Weights of a small transformer language model.
Size: width 192, 6 heads of 32 (1 for keys and values), MLP 384 SwiGLU, vocabulary 684, 7.87M parameters.
Architecture: RMSNorm before each block, rotary positions, biases, tied embeddings, attention and MLP in parallel.
Training: a variant of Muon for these matrices, 208M tokens, 6357 steps.
Each number is 128 + 32 x the weight over its row's rms, rounded and kept within 0 to 255. Layers, rows and columns count from 0. The size above them is the row's rms in percent of the matrix's.

# layer 7 MLP up, 384x192, rms 0.0584, rows 182-192, columns 0-95
size [ 99  82  96  98  95 103 104  95 100 106  87]
[[ 74 108 112  87 147  97 113 122 132 130  84 105 101 113 140 127 106 145  89  93  88 134 115 121 128 216 102 145 121  66 111 122 176 150 146  99 200 100 133 109 116 143 177 173 150 110 169  58 151 116 117 167 149  91 103 161 128 142  65 129 107 129  99 133 109 100 130 150  90  60 107 140 123 138 125 125 135  98 132 110  67 134 145  84  94 134 195 134 125 102 126  87 146 134 130  93]
 [135 117 123 153 147 151 116  97 125 138 127 173 191  81 108 151  58  92 133 149 131  93  97 166 128 115 128 147 170 159 137  82 104 187 193 148 104 149 138  88 116 148 167 153  71 147 130 137 134 150 118 140 110 122 128 110  78 139 149 153 138 104 173 180 137  59 152 162 168  76  76  59 158 113 125 141 168 117  65  90 105 117  92 179 101 158 124 135  90 116 117  98 152 213  27  76]
 [ 67 144 107 129 104 155 207  91 140 107 139  92 112  48 107 112 104 102 137 111 118 160 113 120 130 159 117 168  64 122 128 142 113 113 145 115 116 125 136 162 135 100 109 106 110 160 144 140  82 131  73 134 139 150 156  81 144  61 143 167 189 105  59 150 148 146  87 113 113 150  77  69 112 155 102  65 157  81 106 143  72 154  82 120 134 187 140 191 177  82 129 111 118  78  72 115]
 [133 172  98 114 166 170 206 130  89 147 157 171 162 127 105 127 105 118 146 117  99 113 141 131 166  78 126 154 161 143 107 124  94  97 135  96 201 130 121 107 150 140 146 166 122  81 113 106  83  87  81 147  87 108 156 119 136 125 115 106 176 104 207 163 118 161 165  90 148 112 166 192 179 143 135 116 132 151 131 179 102 135  89  72 166  39  86 113 173  84 121 105 166 127 107  77]
 [180 196 108 165 100 144 149 153  99 193 111 127 109 107 145 158 166 115 113 162  80  74  54 134 154 108 124 126 156 135 191 154 141 141 134 123 136 167  89 123 111  86 148 124 153 123  91 105 138 155 114 165 164  93 138  92 140 106 132  99  62 133 124 106 124 131 206  62  93 127 143 159 125 133 184 111 110 154 137 108  97 119 134 198  58 140 167 161 149 156 174 120 158 102 112 117]
 [123 120 172 145 135 110 128 108 118 125  74 158  79 125  69 125  67 129 131  98 152 137 151 140 139 124 162 134 152 211 102 100 130 143 180  87 125 138 152  98 171  64 144 132 117 119 155 217  75 134 155 119 111 140  78 112 174 151 142 197 132 120 134 147 162  72 136 145  72 119 223  57 162 131 127 131 140  83 107 112 113 108  80  95 175  86 152 137  95  84  86 104 140 115 139 143]
 [130  90  92 141 175 161 132 117 141 140 139 121  79  94  90 127 138  85 131 189 149 136  90 163 117 117  94  94 168  73 165 108 103 114 228 159 132 121 178 149 156  95 149  52 107 120 111 101 204 173 126 116 126 161 134 153  97 135 184 131 191 149 105 110 113 102  63 166 119 152 185 141  93 149  83 117 160 108 141 131 138  91 133 168 142 132 155 139 168 174 135 147 138 102 104  64]
 [173 157 145 151 165  81  85 200 149  80 109 160 167 152  86 163 124 118  99  85 190 119 200 186 113 141 116 106 146 134 150  69 111 168  86  90 153 156 104 125 108 125  94 161 111 129  89 174 109 102  73 140  97 138 189 150 119  78 109 126 102 104  82 125 108 112 160  91 146 169  96 147 102 183 198 119 118  89 101 130 163 158 142 135  96  77 146 128 170 164 116 133 129  97 114 151]
 [167 102 193 112  94 135 151 161 131 138  72 151 178  96 144 196 101 179  75  86 146 106 108 153 136  54 101 123 103 142 182  72 127 162 110 155 172 144 115 133 166 155 135 148 141  56  77 105 122 131 123 138 102 186 114 120 129 143  73 164 114 151 206 142  78 152 167  92 170  99 155 117 123  80  82 154 149 145 120 161 152 153 159 130  83 114 129 142  79  95 126 114 130  75 129 116]
 [197 130 115  97 162 126  16 130 130 124  94 122 122 125 105 140 143  92 183  77 109 192 108 117  84 133 174 185 128 158  99 147 133 126  98 124 161 167 174 168  79  78 161  93 144 126 111 128 153  94 117 113 154 162 100 158 142 173  71 110 129  90  78 157 134 164 120 139 101 156 164 110 138 125 140 126 137 142  98 122 112 128 124  93 153  86  44 126 110 156 120 155 196 125 102 149]
 [138  98  70 137  79 105 119 146 144 164 110  86  65 155 146  54 133 137 124  83  94 178  95 141 179 189 137 143 137 155 123 185 128 138 121  88 139 148 131 138 141  95 169 124 146 145 125 107 179 159 139  90 143 169 127 130 114 145 152  67 107 144  96 121 189  95 173 126 124  84 154 104 100 108 129 119 178 120 136 126 119 138  88 109 152 106  74 173 199 187  85 122 178  79 170  73]]
# layer 7 MLP down (transposed), 384x192, rms 0.0585, rows 182-192, columns 0-95
size [112  79  96  96  95 105 102 102 118 110  87]
[[128  84 129 110  75 107 152 108 154 107 114 162 143 125 137 125 128 175 123 114 153 139 171 134  90 136 113 152 165 107 186 129 140 124 168 153 122 100 102 130 160  90 105 167 117 188 199  70 188  63 122 202 155 101  87 116 152 125  91 131 111  98 108 166 188 164 134 173 138  75  75 118 166 159 116 181  64  96  80 117  91  98 113 140 119 137 160 102 126 129 128 119 130  96 131 117]
 [155 112 141 139 172 170 165  92 150 107 132 124 142 110 137 112 106 151 119 121 155 120  79 139 142 144 171 110 157  96  98 185 133 122 143 141 156 113 121 134 165 137 115 192 103 126  30 119 141 123 133 103  96 103 171  98 138 130 100 129 123 137 108 175 107  70 167 177 129  92 100 136 150 142 178 108 156  98 113  89 143 124 111 172 128 116 138 147 132 166 132 160 155 185 110 133]
 [ 31 183 170  99 165 171 118 123 181 119 104 129  59 116 101  92 137  89 132  91  86 143 120 153 104 140  75 144  64 109 179 182 140 137 191 114 142 126 139 199 196 113 151 105 116 131 151 107 129 123  36 126 126 111 113 118 163  74 147 102 159 143 102 141 158 123  95 151 112 129  77 112 168 117 100 137 139  84 101 155 156 127 145 154 166  71 143 133 117 176 155 130 121 100 144 122]
 [139 104 124  74 146 142  48 121 139 155 122 142 104 100 193 132  98  88 116 133 115 124  58 134  91 134 105 101  71  91  59 179 118 176 112  98 123  77  56 155  60 110  88 198 108 128 142 105  87 155 102 115 148 187 106 166 102 164 138 133 114 150 180 114 107 125 125 177 104 118 170  84 141 185 181  95 122 122 112 158 125 158 108 110 104 123 126 142 113 211 168 167 110 148  87 121]
 [104 157 143  79 160 101 139 154 139  84  50 102 125 110 126  91 184 143 145  90 145  99  69 127 181 141 116  78 135 117 151 140  88  72 120 142 107  93  70 143 148  92 147 123 147 118 103 164 118 140 138 123 155  63 152 118  88 102 151 118 119  62  86 108 129 129 121  74 158 130 163 107 108 163 199 113  99 126 116 174 100 104 185 132 168 135 148  93 159  96  93 167 159 145 153  69]
 [ 96 224 114  99  71 109 184 162 126 124  55  84  56  96  77 137 120 113 131  49 114  83 155 179 135 133 140 133 135 164 141  96 123 127 182  80 140 138 146 138 111 136 138 102 158 122 147 139  42 130  65 171 132 169 125 127 130 132 158 165 120 127 138 159 155  62  99 183 146 177 146 121 108 153  93 142 205  96 178 106 137 129 170 100 118 112 153 118 159 119  79  93 106 113 165  91]
 [140  60 155 126 137 136 101 108  96 144 144 156 151  74 162 139 116 113 101 195 120  80 159 160 111 147 149 105 115 119 168  65 129 132 131 149 111 142 163 149 110 151 153 139 114 132  99 108 164 178  74 131 116 128 185 118  69 163 170 117 162 131 129  55 162  88 140 148  69  93 144 111 129 140 119 146  67 129  76 153 160 117 114 132 131  72 100 137 108 100 141 109 123 183 133  93]
 [186 117 121 123 128 111 156 158 110 113 133 180 131 142 122 125 117 163  88 143 102 165 140 140  56 150 142 160 145 132 105 161 108  94 131 176  91 172 102 160 109 173 140 255 177  89 110 137  98 127 104 182 124 110 157 155 120 156 156 151 128 205 114 152 181  92  83 100 145 173 112 168 113 111 132  62 174 123 170 146 226 185 121 159 114 137 174 117 147 137  94 149  92 118  97 121]
 [157 119  83 105 182 111 154 147 116 188 155 139 119  66 111 134 106 186 140  83 149 134 143 139 123 167  87 102 122 124 192 111 164 142 121 170 128 167 149 123 150 166  51 134 134 130 119 137  90  80 134 152  98 119  84 126 124 171  72 104  96 124 186 119 119 110 144  90 152 163 178 103 178  85  66 124 176 112  80 164 183 137 178 152 119 122 130 178 161 157 177  79 119 156 111  77]
 [ 56 151 122 205  93 123 160  94 116 113 163 101 138 106 160 146  81 122  79 148 132  84 153 142 130 123 110 164 141 121 146 131 132 107 116 121 110 114 101 172  93  81  59 149 144 131 113 164 135 143 125 150 148 133 107  64 158  93 114 142 129  93 122 172  99 106 212 135 119 111 154  73 103 134 102 148 120 137 172  88 187 193 127 101 119 154 158 123 189 108 141 106  98 127 144  89]
 [114 153 126 140 144 122 105 159 127 124 141  94 142 136 181  99 119 146 128  76 150 172 108  74 124 158 140 149 159 194  93 137  63 132 148 104 144 117 130 130 118 133 133 121 157  96  79  80 104 145 135 124 156 207  45 116 109 135 125  72 103 123 172 136 163 192 152 120 134  62 107 105 129 109 106 102 127  74 106 134  78 164  65  40 150 147 163 175 123 155 115 173 118 100 110 128]]
# layer 7 MLP gate, 384x192, rms 0.0584, rows 183-193, columns 0-95
size [ 83  96  97  99 110 101  92 100 108  91 105]
[[105 107 159 148 135 155 145  96 133 200 115  71 149 139  93  71 110 111  98  96 135 111  71 127 154 181 123  80  93 140 130 108 133  89 123 132 134 135 110 165 112 150 142 130 144 168 190 134  80 113 160 182 119 171 145 157 163 135 150 131 106 188 134  99 124 152 148 130 102 134 158 161  91 128 119 147  82  86  67  96 115 164 115  90 107 106 155 115 156 171 163 104 149  97 127 127]
 [ 39 178 106 118 125 110 166 166 169 143 176 110 127 119 153 102 117 117 105 144 123  94 142  68 148 119 158 165  84  76 185  96 132 144 211  94 169  96 181 169 160  99 133 119 141  91 168  69 136 116 100 133 146 131 103 139 204  87  91 137 100 180 145 131 130 181 103 146 133 144  94 110 125  98 151 139 162 111 135 160 125  93  74 114 115  88 152 134 122 173 101 160 116 106 130  79]
 [142 191 167  91 112 109 153 153  76 164 158 124 163 170  78 125 131 111 148 105 133 124 133  67 167  98  90 109 151 164 153 139 181 158 200 163 131 143 121  98 125  93 120 105 185 157  68 166 135 118 180 152 152  69 153  88 153 113 111  97 155  91 194 141 142 108 120 130 154 124 132  77 103  72 119 128 134 111 121 159 109 185 129 166 141 151 112 106 164  56 135  92 138 124 143 112]
 [160 128 156 161 100 150 103 110 140  99 176 134  92 122 109 133 154 149 113 102 126 105 124 144 109 127 134 111 161 182 153 221 141 149 110 138  96 202 108 100 116 142 100 170 143 151 105 147 140 140 143 206  47 171 103 133 111 142 113 160 105 159 155 221  90  88 110 189 124 156  77 179  96 128 174 137 171  94 171 121  96 141 134 122 111 122 137 110 126 150 144 134  81 130  99 126]
 [ 83 148 195 164 175 132 120 109 161 140 148 173 126 155 123 126  92 139  80 170  89  97  89 164  58 156 148 107 160 155  83 204 167 190 121 118 177 103 111 106 178 106  96  81  87  83 134 111  91 145 151 111 125  78 154 156 150 134 161 149 132  68 160 136 109 167 137 107 125 156 140 150  81 148 138 103  96 165  76  99 111 129  81 152 107 164 137 114  96 141 180 148 120 115 104 122]
 [114 165  88 126 119 116  94 134 137 142 204 134 104 137 150 141 110  96 145 151 168 160 103 149 181 180 164 100 133 105  82 114 100 168 133 120 131 142 117 142 161 173 130 166 175 115 148 102 188 110 200 135 144 174  91 171  48 130 197 106 122 158 161  58 147 138 173 195 132 122 122  99 142 142  43 125 132 179 116  97 103 129  83 152  98  97 100 134 180 176 135 128 125 132 171 149]
 [173 127 164 163 110 129 101 131  98 140 187 152 109 100  95 119 111  96 109 131 135 116  95  95  98 164 102  92 120 105 185 117 123  77 223 107 104  99 140 116 137  88 158 111 106 140 161 125 131 116 115 131 162 184  89 102 183 167 139 143 152  99 147 125 133 152  87 176  90 100 180 102 147  90 101 190 187 157 128 153 130 141 136  74  90 115  78 168 132 151 101 155  88 183  80 168]
 [160 134 120 149 103 174  94 113 141 103 185 160 135 151  63  89 157 107 159 162 108 150 122 125  82  50 117 139 169 138 111 167 112  95 146 101 107  68  67 113 163 111 179 173 115 128 150 106 198 172 186 125 138 117 123  93 113 109 148 145 110 129 108 117 136 142 177 114 101 146  94 156 178 112 144  99  83  86 142  82 112 134 139  68 154 123  63 126 129 124  56  56 147  75 141 157]
 [ 84 139  68 133 112 116 115 128  94 155 108 162 135 125 160  81  87 100 135 129 131 176 176 119 126 160 149 125 168 164 145 109 135 106 122 100 144 124 119 143 130  83 126 110 162  87 122  69 136 137 172 139 148 140  95  81 134  61 178  67 156  73 173 157 118 150 161 138 111 121 159  84  78 141 110 108  85 188  96  73 134 109  59 147  83 117 132 126 158 136 130 141 139 150 120 169]
 [ 67 156 164 107 125 114  72 155 143 142 139 168 112 175 158 110 111 117  75 106 136 147  75 134 112 223 127 125 120 146 118 102 127 163 116 102  80 101 185 123 161 185 110 140  78 105  62 121 134 115 108 104 129 121  70  98 134 151 122 121 127 147 148 153 112 128 125 123 108 109 126  61 120 137  85 122 191 112 138 162 126 150  43  45 171 134 129 183 129  73 135 152  97 120  91 147]
 [ 99 127 104 127 152 150 186 105 167 184 154 130  96 113  95 156 105 108 107  95 111 172 136 169 107  95 101 129  96 125 127 134 161 199 156  91 163 137 146  84 102 134 120 166 157 160 125 142 126  87 136 117 141 128 189 144 170 108 103 122 114 131 162 153 114  86 194 103 118 155 142 146  84 188  94  95 162 142  81 159 189  91  39  94 124 144 108 112 101 128 143 129 102 108 139  71]]